{"num_hidden_layers": 8, "norm_place": "pre", "positions": "rope", "parallel_block": false, "init_std_o": 0.0411, "init_std_up": 0.0503, "optimizer": "adamw", "beta1": 0.95}
Each number is 128 + 32 x the weight over the matrix's rms, rounded and kept within 0 to 255. Layers, rows and columns count from 0. Numbers have three digits each.

# layer 5 attention output (transposed), 192x128, rms 0.128, rows 117-159, columns 0-63
143132138127081193167115145119187089181136106120094101138138166123119086119172109151152106142110133090149172132126146126122142074113158100096142113083093125110124073141121188098109136116145169
115094114101103144094128143126132078137111169148143084113159160078168127201078083144099117113132123069053106105147194121098145109123149147150115110124083086145145117112143087171122050112141079
125131089166157112084108115122111150093131143158132170112162130154057102227141169096136164122094151092140163183160118118120145114147066149174163149145098126124155106064206162088148168059043104
125152145147119097034146128165126136151092131089154097141163135160090130115185118147090132141107225082155105061110081123119128072154120097142147123113132131112125127117126168139128128152048105
164148098159156102074081109180152156111133144126123157129145180122114153079167144136130116128146125094173125132143112117148133140169143095157142138153141146125107126140140111114132162081071123
121123180131152149210181164131151151160155116166127223091164140107121138117076135102152079123101154147181115152157160080079128107157148134111101141118144130140131141109188128189137117073102116
111128148125156131121115104132129135121121140070148147150116087144179112082117059141115129139135197092118115082092085129141168137119162156091146114104178142094105110128081161109133108138156139
126113132111132145093090160155139136171142120136077156160118147134075109143093067201154161131115156140107152133099118158108106169123144079098162111095163164094113129140129146090159096141146166
151093098085124102097123122085138108133144142159124108144111132188114126169138139135155109089084066165099154148093158120136057146154110154089148122168059103090126080114189127083153124103174137
085095099139133108143137144132117140100171125156158136113131140134095145203101193132124147105125109126145164103113137073118164128141098115109112151135101150121099110106212142120119098040140126
167190085102141128096123122157105148133189107125142120125124167174101105101177078122068122136101058157200118133109107159106109176164161127063098181142094149099157105152180152181126150120110191
113138155150094149136106136145181132085108128127119145127111114131166121147153111163117106135140082137085083035119154149154051163091128146162112138128146174146137095120109104180132114160140139
098123146153141134131129095175161109073154133131145125112156099122084170194136141151078150142120127107127124127135133186141125131145081140132107153143134131127189131165164093133119116151108127
121111114070114142161116124116115184145109126094138108164128094136163139131130105102150154130124136132138127174116140149119140165107146151152173178126153138134110145157109102065138139090178106
153110149106092145067155099106167128118100164117134109130097149110136134141134086170148082097106058117115065121158145115131139079101066142087133141075142116137139146109150107154122140150100115
159082127091101139113156107107089140118132121132102125101129126122124134160112110161111120121169132144103156065147123167108155128136129157133083114091115120101160109111103109134121110114144147
152118137109163144121157109104068131131160097151110121122139153150154162165147165091107149175118130136076153165123117150153150098140178085136129143150147143134115101153048119157181138078111161
182113149128141126161167104165164096119095121125157105122167139077164111149129128107130143178109106132148069108180114139174110149127104157143129183102164118122172125151096079131081133179097111
157089115085153124172163153108124131104132140143117106133073125105093162167137102126133195153150094169141140124106129127213111168107152137128133169168128132148128156117120107116122114131171132
104122124101100179092085124093096124093120187093091134071148133153126139139163117154162139155132075162123117095120123132131120131122122131160130155127154160105157139116075131144113149157094155
098139134143110136144163110153109122147114152116137124167137127086134129151111141110183175169109164157074132138094149157114139091071107123095156099118081111178139118147143119078091105226120069
141075109087100117166091101128085137140135143092146107131149090163157171145123127112164150144140186134137160142108176176110097139104140152157108156096116150130123133168129166083158116085191098
174124111136131134147083122174076136145124139117125117163134096132146140108154133106159159132133141166167165135105157120088092125161142135131150131088144113086104132159131183089117149097147093
158117123120135145172104132170104122146133115115123121144123107164133134133132113115121082109127090125143188134086193140104142137133120153165142129105089091083133107106150161094182177087205117
063101122125072142198116134082142104151161094152113122120096111109136140098110148144142154139142171110097164131109146125155147128107147136122128122181103141149092131128131106099122039150152139
163098142103139114155124112177092171153129137067130167171120129143142143119121111125112148156166123152150131163145154126097119112099123118155125137090116123139119165159103115107110143077110137
184116139115142123075174109127115119141131096143109134075149059147144137172126146126086085114039127141133126159134147153172115128123118094146103102129161125137157113130161089157192109120131128
114145073146079109097107140143132127077107154140118140165159117070090177139106111140158102120081189131164098103132170141098160091131112121145134107110089140138100148158128130081158130172116090
108090119165132133152125148143096118169127103116104150140132077197150128137121175123132152151116157155140191196123139147161141163141124147129180137083108095106112155157106139096116108100170113
121168159153119130163075160148159138096164107166140170125116113137145119109147163117162159229110126202103141157114110119138077111119128111097135102147147145193117103129142138134136142193138141
148140148134133127075183141118131099072115112198125125135110112153133119178165148159134167150123176142099172136108153100140128101102115106058141106162108148100125145111144105131120100172112107
120109109180129117152104139182160114141116116110174136154115101139153184157093125105083098119126143086146126160148144143158092112131138137111127143120169125116155069121139133091130136128147087
113076132115231116122087145137131124125131104106107100077100106103088134088131134125081103044175101173156100149170106147122195203162185139125139167135120112084166129131132133173129158068158157
123156149114140125133155122121161098115134096166131144089128138117151144147189153137135078142134124179108141129117135126160093144137130127128138135162155143107117074118101088154146117164130113
152085108142161123079189162138085099151123114104134114136141144160133122181126178119161082123128222111135157163145150164094122121094170143118125122168089090112136109153085131123146128057138129
127131145166115081093162155142106081133139144165153131146102131128102130124111155096125139158143167130130170135125112118139155098113141129098105055165066110071145130161112126163117103112128124
143105117121167131115157147118080117148094133140119155147158109167084153095114125080074207101093143116103104139132151126135156074153150115116128156167134075107151162155098125086133110085128156
154127153127138169115090137154150137117124135113076105067125161107085103100161143116153101089151056164113150051129079129123126149123151103113143147168131143179161146098177080177117124150119150
155142144084108140089143116113169130096109127119090103119096173064111091127141115195156126080122085126115087077135136107154156114127138135117101128128115154140152154098151090182113172166083164
154106120095128123175103101149206122185117146084152103156155137076131087148088089151115107077154124047142104100141151100091120154131145155134130167094093159090127098140175142129103143131146109
118100165109134158132148160059115122099111108128102106122104121158140125117139130136154116116174138140093126098128132103112133113131161104117118140144150144158088138160091088094133103147115144
180157106100071127114143117131094140094156128117138158141135118152122121084199119122154154098104148120190077132154143101106096065123125142170108066140111193137110136131139169133135165130084128
081136149135155160128144129139137139091123122144192158087150131117168142061124139093065098149085155125109097126148113108135140127154116099075098095155147117145139128121133134175123060141089153
# layer 5 attention value, 192x128, rms 0.0866, rows 118-160, columns 0-63
138140097119108084152119149153143106076118149168120109089172153118098195133064133108143094090177118031183164125079145136133154173139149086106141217123128126044152169124108083148126088140125151
121132134113102103102117176180192102178099130122117083103083127092184179157142138222057105136153180088094161077079145173107088098083164107109187096155093114063059115134117172112108196129106146
140149142123085116139128120115129064148151079114122111068159109048169132145121120159171191102121123119148113123120166159155170075084099117157173091138070121088140121159068110093124192123140118
113158170118102156108111153103095083213115126101102067133152122102120114165151150162131115096137127191135119105114103126160101075130090110170111115148121160123086111144124123122115213137124095
132097104089161106153155138113123207065136078133127129137088140106149131086112109145117107093108147109152095127079135090100108165140138097168143126185153141106183055094112149115121118122094146
137148137130118166107143083097131107125146139119115185085167080084057109037122098095153133096122103166150070159178119071110166102144099152121115109125074116192145095123076097112119153118124110
100136121147092162149177119134119132139045151123150115130131089134113124101122140102130109159164099218087111130140187120158126107129155185161131103095121114200143074136115061092120180108160095
096126120127080127106133168136135142095165119167121160084122120175159157105102135128022136163072127058130139149124075162111135158119157107051119107132107155112091198095193203154146123138092176
108130136093128054143178142159139145153052164128123140090095124149123142113112128178093073130152135020112165089089149187104098117077190112120181096132131120080029133103156209127175114129103141
114134120137081120088118161151166135175186076111113089130179134112155173173176133159117167087101122113121145104131096114144142130090109113077147133133091167158108149094176180121142158135078134
132164194131128101095146146138142150138152178116100105103141148148108116119134113120137117138128113139149105140150148151088119131153094141089089127140103119073140158116102178112134116093143126
128110154132138115125159137130155129114099142110132097175111141093133152094159134124095154096123123126140114158173136112145145138112094117090130107105083110156096149149097168114113071155116118
107135162155136193155119133146178106210170141124131129150150146170126140145129127131124120123156151126090107109085122110145132125096171112157132142143110150116134160111150111140140176134162122
143128138107149126150141113129127088125136161148170136177116113192118148148131121122176134131124138153072150103182101121126137116152113132147157124089119133074139138117113119125139165113149113
094174124141122125146108106132169127196107162116130145157128145129118150160170134123108094146159140130105125114142086154132178061092160145153133143127089153134126165134135129137123161096130135
133168157154155140125070160166147129136075146120122144118118131114170103143123078153101137098124178115162093111069142129129122138121147106123128133140083137114099150127108133156139107097090121
151145167113139152113135150117123105075134173109128096192132138128103133177178125136112160155150131179097154127100169110140156121138138130082117095137108118127150110138118168174117119113121124
113167125113155108125100125123159152160069140113146127111056155122166165155135079114108095095140141057079122090125129154132085111125154135161133127165138143094130095077136130126129103111105140
108131107144136143137125175152151113107145094129101122162120167175114136155136131152124093153160140142144132121112175140163103153146112155125150124098081162129126145155096146131152134125159128
144131147118129109127133130091097104145231128116114120153107170104104115133131081124109125147165116210133117093091143142081113143180124117140137117179098130134092094138096144148105203126109148
118165124127137178122111143133107119173147086108120139118152157132123134104140098123145169114146140109136111092115063116143142182144158105139171133118110123113157132094115101133134154088126118
097106143111119164138133134139095076110159094119101115115169137138153079157134126108128139114160118138152108092107162121138130141167178085105157130151105138093117120136124098148105151142122109
136118130109103158129090106103073102165110131110142128114092097114122128117135145139120149146131141086102111124160124171134133096118176164108125156169116145146128186149156114156139124157117123
093121095147128134163127143115142198142152168130164133100097152118077082099140111121121067098173132110138126117125086106148145177135143163154147150166200131117133101100124170112102115132108156
133125116098193184103122126125105109159155106147104127146104161162133126137154134119146154123130154143088155121090130142104145107122166136145124131144049135100101153128125126173125164135111121
136132112134199155090130114110151136129125144127178130165129161135153153154121111120140160137123119130112161103122111102133123124131142124151097100113102150137132105116059096136118096108124135
132091151084114144151146099104085159139179083128111155134154166122086136074139133097142154122161096193123135096124141109091141136168066114120123113133123078153111114111150097124115163157118124
121106126148139118122089152131111155128141103141136107147137159078160097112143103121090124105129144074149131111067114085127129138148154088113120124156114138150095096110095141105116123157119139
129133119136153152143133121134132132100135149115107116093136167098117083139090103096140133091135095092107106122077140125186084179186126057098110140193203119110133127117122187129099110137089133
143146099136100077112147127124077120124125148140120155117112134115124105122093110090112081125138126123129120088172158115135137138167081139140139119146139114135116084126148105092104106119143125
129099145105131138096125103130118155093097122108183148153093152092091167111142152112098164131121136146114136169079088125187147153094124104091073096200177138122135114122085186155138092091095127
096108105118169114127157121135167190123090113136119102100101130094159177147166127152119116109076197086128141207072094154155099066049129159082101129090132143147115116162131157133150098162109139
120130131147116077110117142157156134095097160128131139116118114134148115142109114120072088122117149060115103105149120111120130135116112117117121122150151124124129097113130150092116064137124102
126104135134112093081118119121078156150155124134142143119089181031120109145143123152090187128156130130131154132132130132092158106118145173073112121143098134108103148132095107147121141117136102
141111120103095130095132128116132134093157126136145115127106138052146072144140095096104190130139104123156155136138105100136121137119130116144140104148141123167109106149119107149124104163120145
140134132083107171095124092101110158101132111117127102145102147125154130123159129129139100097131182106121152134106117066136136089128153142170153115109104158153136116125067133169114114101122115
139139132167147091123144172112145119111096162127120109121096090152141146161145119151107132134089192121149122193108136124144135097116132132107090137118143123102128137143136174107097144145106157
150197135100140124149133112122123124127111165109144147154109093179101164123132133137153100152128155160123117145141151146085132067144104154124158138058125088126133148135123120109158143088136123
118138121094168156131124116132183053151122121103163124138101089145085177108126146108158153139096117179087141115127127193116120126070120168125135133132129132139154123181137144136170163109158122
154126084107149125135106115155116129154145127151135142133165126113150097107143112138117099135119142111164104113114119124125154120114135134124151145108147114147129150090130147126141111160154110
145136114093114165124105093135108080154125082137178153122175112143136150151139140140184133102122111131136161087131139118111145136131099089172143112101113116164164111105139067125169117107140152
134131092134158118119129099104134185089107110113185118147136131148144171123145141154107170131125084158125153153097091129147115144111121079163130097110143158173149134106087135124110079084143134
129147103142165237125125110145160241148183177082072123135013069126052132129086135171099202179208148160107086113130119024125220029134118237230052090116199128091164126179146206143136136192226068
# layer 5 attention query, 192x128, rms 0.073, rows 128-191, columns 0-63
117121162115131138156126131159163174089157171099166158135126129108118126153151133088122127145127139126155145139136088117140099188128103106109104153136102095169099127129099156113159144132135125
125159102112073103159115146125119149133153141104136150125168096168087100141129116153163143098145145057145129139112150164130114126155142130143161122133127142113106103110134123153132114092160148
121125115114186106118142121110151115115102110145155124112152148110106132154147122137096090139147108090139138098114075171142098141145154136112104158121148135100153139116184137126094142155144127
112166091130107150191099162158199155121161162132128121151131125134190189127189121112156106115104159069088117093152145055140122083111119104141126096066142068145109138240062147114152092115166212
086178072176187091116088171122202196099131119202160095077133162197157146142138113143145116063097169109108082079149123105145064077080160152127076124087136079105181169215108094084123154116165176
099192113140149153159107157129197170120123117163176136141135129164199173125137088164112137079078223085124111112111162072117117090065139079062131027110105061107171136233088172085102052116157115
200103131059107094114134124182059074097159139094210153146179113049102127065095190092135168148158047078169176222142149205121169081179087134087150157186104187114028127074176124184153089187086134
170060153147120115115160201172073037052102085042102216159069138092087154086094180155141159207155108133118103207202100101106188089193100052123220138195140142160053127059118175177197135168106086
151115097095079145132166168161209098125138141065109146129097107127124173125125124163132106137105143081137125143118108129145132101122063084153175103137122139166120145128048110121122157146088103
167123094095116082151111111041083170143135130127148158117155125141180115135159128116119139163130094166119182106150160146139152136135110212165148123061122101153094104128133097139137104132167111
097082143101123154137105144136133143159158059095135110133139132110119165153092089146133120122075141207164138110152143108131130157101129082182114168113153150141151120121073154105190105099119091
126164103171140101091117146161081104084123138159115105153161119116132128142154140122117150113125093178127077173114133131166142079134112115128184154101113107151127116080102130131095188119128133
137166145098138106071093108135132146128151199123141139144163169130122111091119162113139147127124081178175148126108061127143115160170145105113105095128118097098128106098144100114171132121070140
130136104122128117148077091110067144151144188139114122096091109122127118116098096134144139111128133158108118094107163151120107154128150229150103188141157125174126122127170131149094137111130179
141096120084129146153133097086087120175102180135048048138136124117132096136122087110141152110142108171106131083104142120116114120113122164073163164108143131128124141168177129095108159093145123
084107141135071121156123112124101110110155177136132097130127146106080135139136166160137099139161105204104147088163164094154111155150142178104123158126130136164114099152145147110101152143139115
117147177139137122149114158110107175120126139151142104164120122176140114090148079146088098166139166136126120077114092103124100096129114145135095101052138130169125166140185173125132119118193165
121124106102110114172080116095113179135130173166145073144130132125078090107090112154147118073108130155106117095077143124067105114144155188107130149127103135129131159137199126114094115135126133
077105116132084092132134086150160147140172175149094072180072102099074149134116165081161133169149118178131208148091127156167163189178138178107120094134155161111110140177154078163142147138140106
151177132114142076121145137102103091137110148122114138169092102103150106109132121111147102177160116158168152157167190173194150155152087167100134115135149106096146070131106124109102162146110081
145139115134151133077124116129077148134136154182147106148142133165088151123146123099141143109106133153119164141129108162204154104122085139148126145114129163087165140087195122150045177143129112
092119129162143122156152125125134121059108121099166125154123110125118177142145091134113071200111117127147113145173108110105148111102079099141180114136113134102097141138081147123159167188100088
164142135130102070109095128150128129082105151125146138097183156112135123106125141135107077127178143047137116135123122161116139101104091140200137119136151118072136128113095133114102104120126136
155136136129117134117162110153138094080100111128176207135122121115141152125158150135147131178148118155112174142126115126154153121107104135134155092128107123136111146129104122163155125121096119
074113118081123167180132122136134126106098113110152135129118166099120120124129098162105101108085136141182055072136154094144152139150129073137098126099105160184115157189103114140181160145138122
125144170188201141133069193168156092115150131145074179137099113113130142071123129096085172168135188127115138146111065148161111129161139093127141080130168104119179131062139126155072133157129136
113107142173132188158087111172140097137119128168131106100084184180158146116152186096153158128158129190129105094141146178146075186133190131145115109115110144118095133156078118118132044056172116
127126144134127133115141087059100131122150141105127197137106119135098105056134184095106160100110175164153140138133085199161098148150140108127165079142136156136130109045093149135145136072100126
102126131177092190149138179127125092152101136132108146166128141128124137104129179057092169161112176131179112159113194175086117147145111106100070094071115117073095141079104132173139104178152111
178148097123111146122172079068110128131124131164132133135151133123078059193115145123159107067129125119124109130148132078106153129133113118132131141101138125138133120156175091100162209088126110
114140104151106092123140156150141125091127183136143118152116160142082143123097171080144144185135143170145186162094080113188155148133146096080096095141137114189122158112135123133123168169159110
130104118093118156120133103160143096159116122200191151056134124137154144130095095127191109097146127075146155098151130200140076155163139106163113102082125137163097097229158115093148141084111074
061166069255170124188032221098196136119103111165083040084078157201162129156173063085107095086098212106069095112147084107087075188124225108137095115134125091110155138172068188045098069113123075
135118123131135181139129135116127190092130102124153127165098145143122110120115116084172102092138115108140127164148138098091153136163130138157140116116078126121132111145104113110145118123099092
140125147124119097100147106137090120131134137113106127134164101106115134131139155152123130131141117141126131120121135149144141106138123127130136140123154149109108140122112106160142156158102146
007169097148124180199034145079208143160102180223108060049165152209189116185187043081081136181107208147147133054088111112147075153078186127123058087119180081160211180181088134070076119081187088
057131094177162180162086149107180122140093197207104058039161151208163143177195056145118151155110169103131100043122111113161078139076191131142076120087158086113163177200086165074090119081176101
073154090135126138184097135086193142145132127181116095092110185142147134138162083099101127138134148139136125092117114089154097154092157142104100136113139096124168125142126153095089085081169107
080139092143129143173081115092196166133157170164100065100070202189160151187145105126125132154136133146082132060157132091156125133078189149180107131098125047167148139147113172082100091051141075
054158091211117159186063110100241154158085139239042063074174191207159161228172013076106148123126199106132145045128066122169078160040171173139074118047142072141183164187099103050077150044198077
123178125136171151108130150104199167164141174139123093154198110134137108128122097172072139105123164141141079107103165155095083144124147167114168108062104158142161106059155138175115123153176175
139123162139102143181168132098135170090134166102155106066126077082086129142102120174099153164148123165090087135128144145122114154079165082139137141076135062143145178075103152145119123108127088
133145099092111099086147151095139145080125174109109095073083134106057099056087135179109130129134125124140080101166138135129096112150174152143119122127130095053085132078122142127138099123140128
105082113151138145101121110145121122142111135128044133122142120144174083065094104161110193100085144054104135113105116140152101124145195117136151129188138157104138141097148171148120131135106162
116134141113098156089154116103137116091125125176097105144226124132171147164165128110127164147106099125143106156119132170157123160116116146171162113174085154163150128136173148119090088167159127
134124154159113134165074125150122140103109098091149089112105133106126141094097149169167052146145146078136137059135155101121125105124104168164049140132161159068133124150146137127194138150072108
117099115136146110142077101160102130144069090123099119071167082107119149104104130166093128073131187140158117121142112154074102099110197135137133136187118150122146115094128201140119162125106126
113097097141075054141122191144176092121083116145192133122092131075125158113091154121070138153133130187231136109130071182093167164094170173169210100126136098126069144103112086160144130150107106
108145126106148084148156136079155157109132101112139106139086129123133154146168095088120090074136111182130128151107097107077156150122105114161151156089126097097061107147064100121120097088126144
075159146186082107170143184154131111156120090110149062077149140139095149151116117158087140065201108075148104101068099116150136136126102111125066141138133131071098156124069129141092143176152135
108127141069119137094103070119093096124069127128108091131175173094125072056139118165167180124111131109175166145038075139133130129125180114149166138173125106129121131074105117131145171121097092
101145147114164173169122106094123168145114172113143132139094135111163128111115131126145101131127084171166087132110180125119129167094066160195164127150141048165145138131130130147078125147129143
112109170150115157152089137151138132131094162105132105109144091147135074167136158203156110060126179111122132101147128163162127033117106153151166113172105153140142158096139174133096122111124094
143160129071103203108142127110118147153152132151083147143205132131149078136162118118100191088120094152140099163195152115122115150144119091127074159109155125132079161070092138139095129105113131
109123117172120158089118091095142143133127157102086069149178122138142155122182123150108242146124104151129102145138132141138117113115151137141149119126057221118136174108129162119134136119148104
125058159113103129111120156099127160111133104095131172112126169179133061151041060141081093126091158071124130132107137106208140131108126129080138128153180133116111169125121155117191183144156123
120150128171086127095082157134128106129168191121110140127108137087154165069160134123147164185122154146152140142095136136155197160154110106115123098192106205124113112120118127139141131123155138
145119075192049162131164146190148093096149176104110103091130186103160141120154143124116122117166096123141095155135061118123087065170147103121123132083141107093153208131144151172100116161139120
111145126074208114139127151170127114152161093128107106124189096116123141134109109175113143086143106081159162175109088112161106167112152104146146203143098122093147127077124153134105074142107118
083145186142149078148094130101104124115135107082126092128070109142103115141139176147089105119118114151110136118111176127116156146117054136103147134094094100158130121128156152144056136145130159
125143100103145153153085122166093140129161084161181137158077113134136144120107104103103152069068143112110195129151128133133169110169113141171142162100111145182074128124140120127112154096142139
123067118182159066152081097081130132100185134119139175081084124206096167176124176123107070158135113106129125107132136124149123133137112126090086143148134109084153146173181093155137130146162160
150129112119127120184135137163120116171141190151144143052059141163162183116090165185110050114146111075098089154165107069141086116201166193088161082088127072106085157135122142122091120127150163
110088111206077076096093108128119103119070137122029071101103078126094113081139174182119150162143112119132180081099128198172145143115130088125147158128080116107127172053137170123099134169082110
# layer 5 attention key, 192x128, rms 0.0738, rows 128-191, columns 0-63
150155102153106143100110125124120142179125125149113094093124129115080117126178145132145120125138120138105138134142158118113108144138133137099133131089150135119107096111132129108119139086127172
112138161121157133122117131134137201149153169140149094092145150182137118139130152128127111124116117133105111107094089129139081171148161121136113134103163149128130085104108125122122130133154122
128155116122125099112129122173140154128166127113132112105127122122109130154142135125157109125109103148144095094132119110123133188102109118153121155112145167118127074145169123137147144092098128
107112156085199202171090091111129204162190140140146077059190182176101106150171131118160120118096142143173131116077129122131118113105204103094101118166151109187172091136044098121148129084174143
116105153104214213168119082059076178172171137180168111122156175170180151107152128063173161192059108129154188161102123129161153125083145077108130050108136059096129120066039090114215095114209044
117102144124108126132166089088096090131098121132167163124140131116150164142106119083123141136152129133100144137088124134108147129151113116142169061142126106104080138083103132120123107150127085
238178186255182196063128195221163216149118126045164112169135013097042116140000194252225092074122099098119104113187130126103150167220166116199133153158172209167164109124179063186043156140072212
068152110104135165154090074083147174144140189154146113053131168142169180099176086102114076072104118134116087119154134140124066104119160141126069162065160128107137071134129137114116162112153139
121125154129177154085108116145144158151147090115109106096150161217165143145157108111169109119129121103164133095127158100114074133141172144169070211127171142145120107112114144121165113105139187
144137105105094142056154125151092092123106168140153134157108094055056116142073173137083170171148131119118143152151144132160199132142111141121179094174103160145122174071127113139103115132037154
106122107138080137190123100115086112134134114167142093149132167133159140065096150120143143172139098095134125115118139143154133137130153158110161090186096127092091172106146136152102072137138101
140177144171162168076151120145107111190120113089148122073095134123135137136138132185121146133173129188118154096175068158080114167150120087169125068151122150160152123137152182118158180144129093
132134173155132090133096138122112130160102130175149152172108143099079139144118140130144097154107142151090145137123095150168138143142121128109143077081121109113112148119127171121097064145187161
131072133166075127088191060136092087115057135120171153227069080117092169097134148100125153125129125150122173163132168117105212042141104056126166104175093139138072135112097134110158166118088114
200086133134130094071174108109078086086131127100142156118125103156117112153113166100120128183123121124148149219120177148192118086142114102074125077163109157095145126096122132160179098184156094
063108091125118149107156147147129080088126057119188138146134097157154121118102152078106121193147133056104153174126046098136149073131125061083074090141078096137110145147111131166140067153130151
099124101117090094160103126108098101112161164111140153168127117113083146104113148071135140094074153153104130108167077106129181109185113099083109121148152139115108162092135113124135144117054120
133097125123076099092165127148113146077130154126148155143111112159123086077143138083078165105138136124122191139151130116182186090139097086043124092158178090067109146093142167159184164182138107
119161108049066120119138147144116157108092101136151152129176091081108136159154143121099064167127161106150131144117141152122146102144111098054132128126101100154141077082150103123129118144155098
135118128156103188099167095126131058136115107166161155127116128121103180208115186161135085142100150131107108145128150093117119115163086129177148090136059141161112161126162128124123142106068194
164131197147089135109154183143092112175084118098146153091132069121085096129127103158140120120141136146131167122230142198121130112118090105099146059080136107156117172138136112082180129110092078
118110104127143190116168124109155188150144078121151111108153129173165150173134176176088098117101123053135068112131128147122117141161146131158049171065189150130176107139152155113129152064132163
113142132093159102076154182117180177154057128070120144139120165133137114153170079220170143094076128171147121082077142143078124141115141202169127154144080172203151082104118129110157135090085125
084180109138135150142069181166102117163182105153097099096147146129146102120138114126164099111122152119105067083134089127108106145108133131120105171098166116153170132118149155097136142126156187
090202107169137161162145110100089133143112129137164110133096145147073093070072068106146150167159137090120111101175108131156140182106127132158083087132143123154116155123166174161100116168044141
108141133093068105141128066131141104121094094099163106101123167109136200080101127124107087103126094181146145126155134160053096102144118115083119108143083113133134088192070135091131159141136109
141145091092125083119121104062083134112122154092151093087181164107136164089138133131119110131126084152174166124073090096128130098082090129127149127153049167096162090071151113133107081170132114
164079154126142114129121156123119090108075112127098124201073121150160166149090136133107129155102093145109147138154106137090160101158131074123116098135115144149142151170135149092128084150101134
137157107115115129092101085152147179102095097169105153117126146100119123072151135168041159100153116124080129112182108137085111163100159087155115114086110083145126102154180074111092153161070118
177130168101140108089154155178124086181132104156164113102173117097134087170112112141139141193139140128154132172133133121137048136103107180150150140126120144099121140133104159148173081135138111
118075126106144143139171163120174180176120079124133177159096017116117165182113102149107077177136174147086102126184144143046133143193164110176132136133114130173143095140171103124104149130131148
120099166122099067139130063136087087079111160144175104136154102120117167091115154108136151148106115127134117136108147105125107102131105194097139120125115112120051131159163142158137130124128140
073181097168147105119106161101192101154109098142126101143142180135134181142143099175116088166149170161094131096124096113143138116092132166100105138133144112117116095144090158134204210099146126
042244072213103129177041167107236093121109113198067118113089141187106171132181061118096119147152207136122135107175125124111036141086140144151124107103156078077087153170074164043141065099118067
185113154119131108122158120174113121130105129132153104142096122140147154123109164119137142140128120113127167139122122113123117136137133141137097128120112180129116141119143141176123125132143137
026218039168093179134104164060192153127181115182082126076136220137171129162169052124102079133128209179113131054128096114167077117070161157107112087106170000087121095184094136013143148081143104
057214042166126159145103156091169146114147136184098124077109200148157121156162068086080113140133223161116136059162096109185069129066177133118107081105118018073135112177123127028128093086135110
093185087147114140129116121104134131092154138132105180120122147110162110146135128146130110129122153144137141118153102121147156113109133121128154105153106107109132086141128113123160141126116137
043231046102064191189040122066195116144084168230139111089092209146146103168151092067061095095129215159080143087115064093149060099053178164132081075097170048124178147142101123042072100067169052
148109116137151116131122131156115135149138146137158115141126129097118135158114160112137147100129117116101137119141123156085132130132119114138126142141139136136124127133144121153122175134138142
167105126123185118134111144156135185097097100124104135105186200138128143109143153147104076130055095094121135102137109191143033167115204127123109168131153058110131099125145143120095082124114172
120130122127107159116122184109134126135099108185137137120104064082129119173072132141154145142118111161124121118099153191120121160071159153111137164092178171100155192119183112138102100099086133
085061135074105150116080153117109111097164102096118160153129152143132140093114143124136143102090156140111149095129172140079100147131145127076104116093154142128139117125132140166065131113139190
164152165190101115150097080196130117162136103111116126111081142131127137135123126117124112105132143139134097091134108066104133156130198126098102096150116126113149099118141137132130144109120161
182107166067129146168175101114141115128128137144175126111131118146093118173115151116114111078169106135112138071162138087108122146145097115138133145121157098116136109169149135119209083103147152
086089047175143074074145151108141072116167117155084132070140061049167121047072117145089178124132164150106162127125107187152168140143130154177147149150100135180151159104127164151133175146140100
135131112111105138113109140160143166126089119082092044144111143142138159076127111116108165089107130076140158108145132113090127128087137120099137187115131191111176150147101109154127156130113159
113192076129116088071124148100157130123106109083114113121157166078123117112134104138125150160142132103153125125076135123089150132079160104096106146166201148118121116089137126154084131189079190
132142189114160138170182137171134152129062050147131109135146116140134141146178100107116114123095135069122071152097117075100108138174130113141124129097133176102119114212072087116175131103186117
155107147114155143122137138143145141137171158092091120148160141091224100119129137109070117132112156171095122109135158154178148154172133152115126171143176127137171068148140154136149174079125166
137202133161107158110145131117128105097132136122079103127093163150128119161145100188137110119149168063106155149067101119069115148108104166133158108159133200116089102099170120104132097144086182
143127124173120090188116098104096124169069112148145168100124061121131112158149110172073112159113081155102122110187059142178168136105124167155061077090113142097180080123119095141166091189164115
139145122101124169100156098158184173106156146095090128124167194074109149091082119170102152130144120063085184116162104117207126129114074169135122098119138148162173139111133159108085147138156105
167120160135157149143136136080129136104192161118166132149130111128126133150161112067147094108077154177073079100106198136062089107177208142082098105134158081143102120106132114110125094127148161
159126179037144134125159187205105110158073146164132140161158142119137088166124142076147120087140166149115125102149114132106124095160168118090118141128131115086088126124150163104147129101178154
142119087117113169119132075149120092103135143181103167112137152075133185108148179167126134133123115116158085166102140106097111064157113113144131120130136102153143123121188154143090189109064142
088151131143106121092099162109109042113136124098086172146185158091113111159131088158141110121194135104124147121149099188133135135127161107118145112120085110080086140061187129146145135141168181
129098128140120174100099170108136133117168168129072135186116118154144138185134135126102165121154139146160184069195176112135137143170157109130118131108046107092138200107148115114120125163100139
143151184092158134146172149164121172154114090101119118138142160166091128124120118133148065078150152123165164074121180085144150094121127163165153147168139108094164100123110125090174063073106158
122120087141143166156134109135130140151101099125157125113200078111171115178100107129155091123070149192059144106122082086194163119094131162169183108076191154131136111108127117158116182127134155
139113142136161110135098102107095154160113087128128091150131070110151139144135083065125181129117101161070138127092094080068140170103151171123081141188181135135109122121166181111080176146105106
139085101151138157126108159103165159116108132142172094086119094132056156149122179114111153143103108139153157171149138095121182103138101146115092197081135105141141127129142104152126149124154133
149105126105127130090091097155149155111151075149098165167119111158087123114103125077132133183132145162160118146164081086158153134129155136114083105093130146142124106157126133144121121132105092
132149112110060143071065163118127119141120175082085102128077139105155120137131126106095144122155151152060139124128134079112119090099141171091127173139122173102108177068198144133132135117127231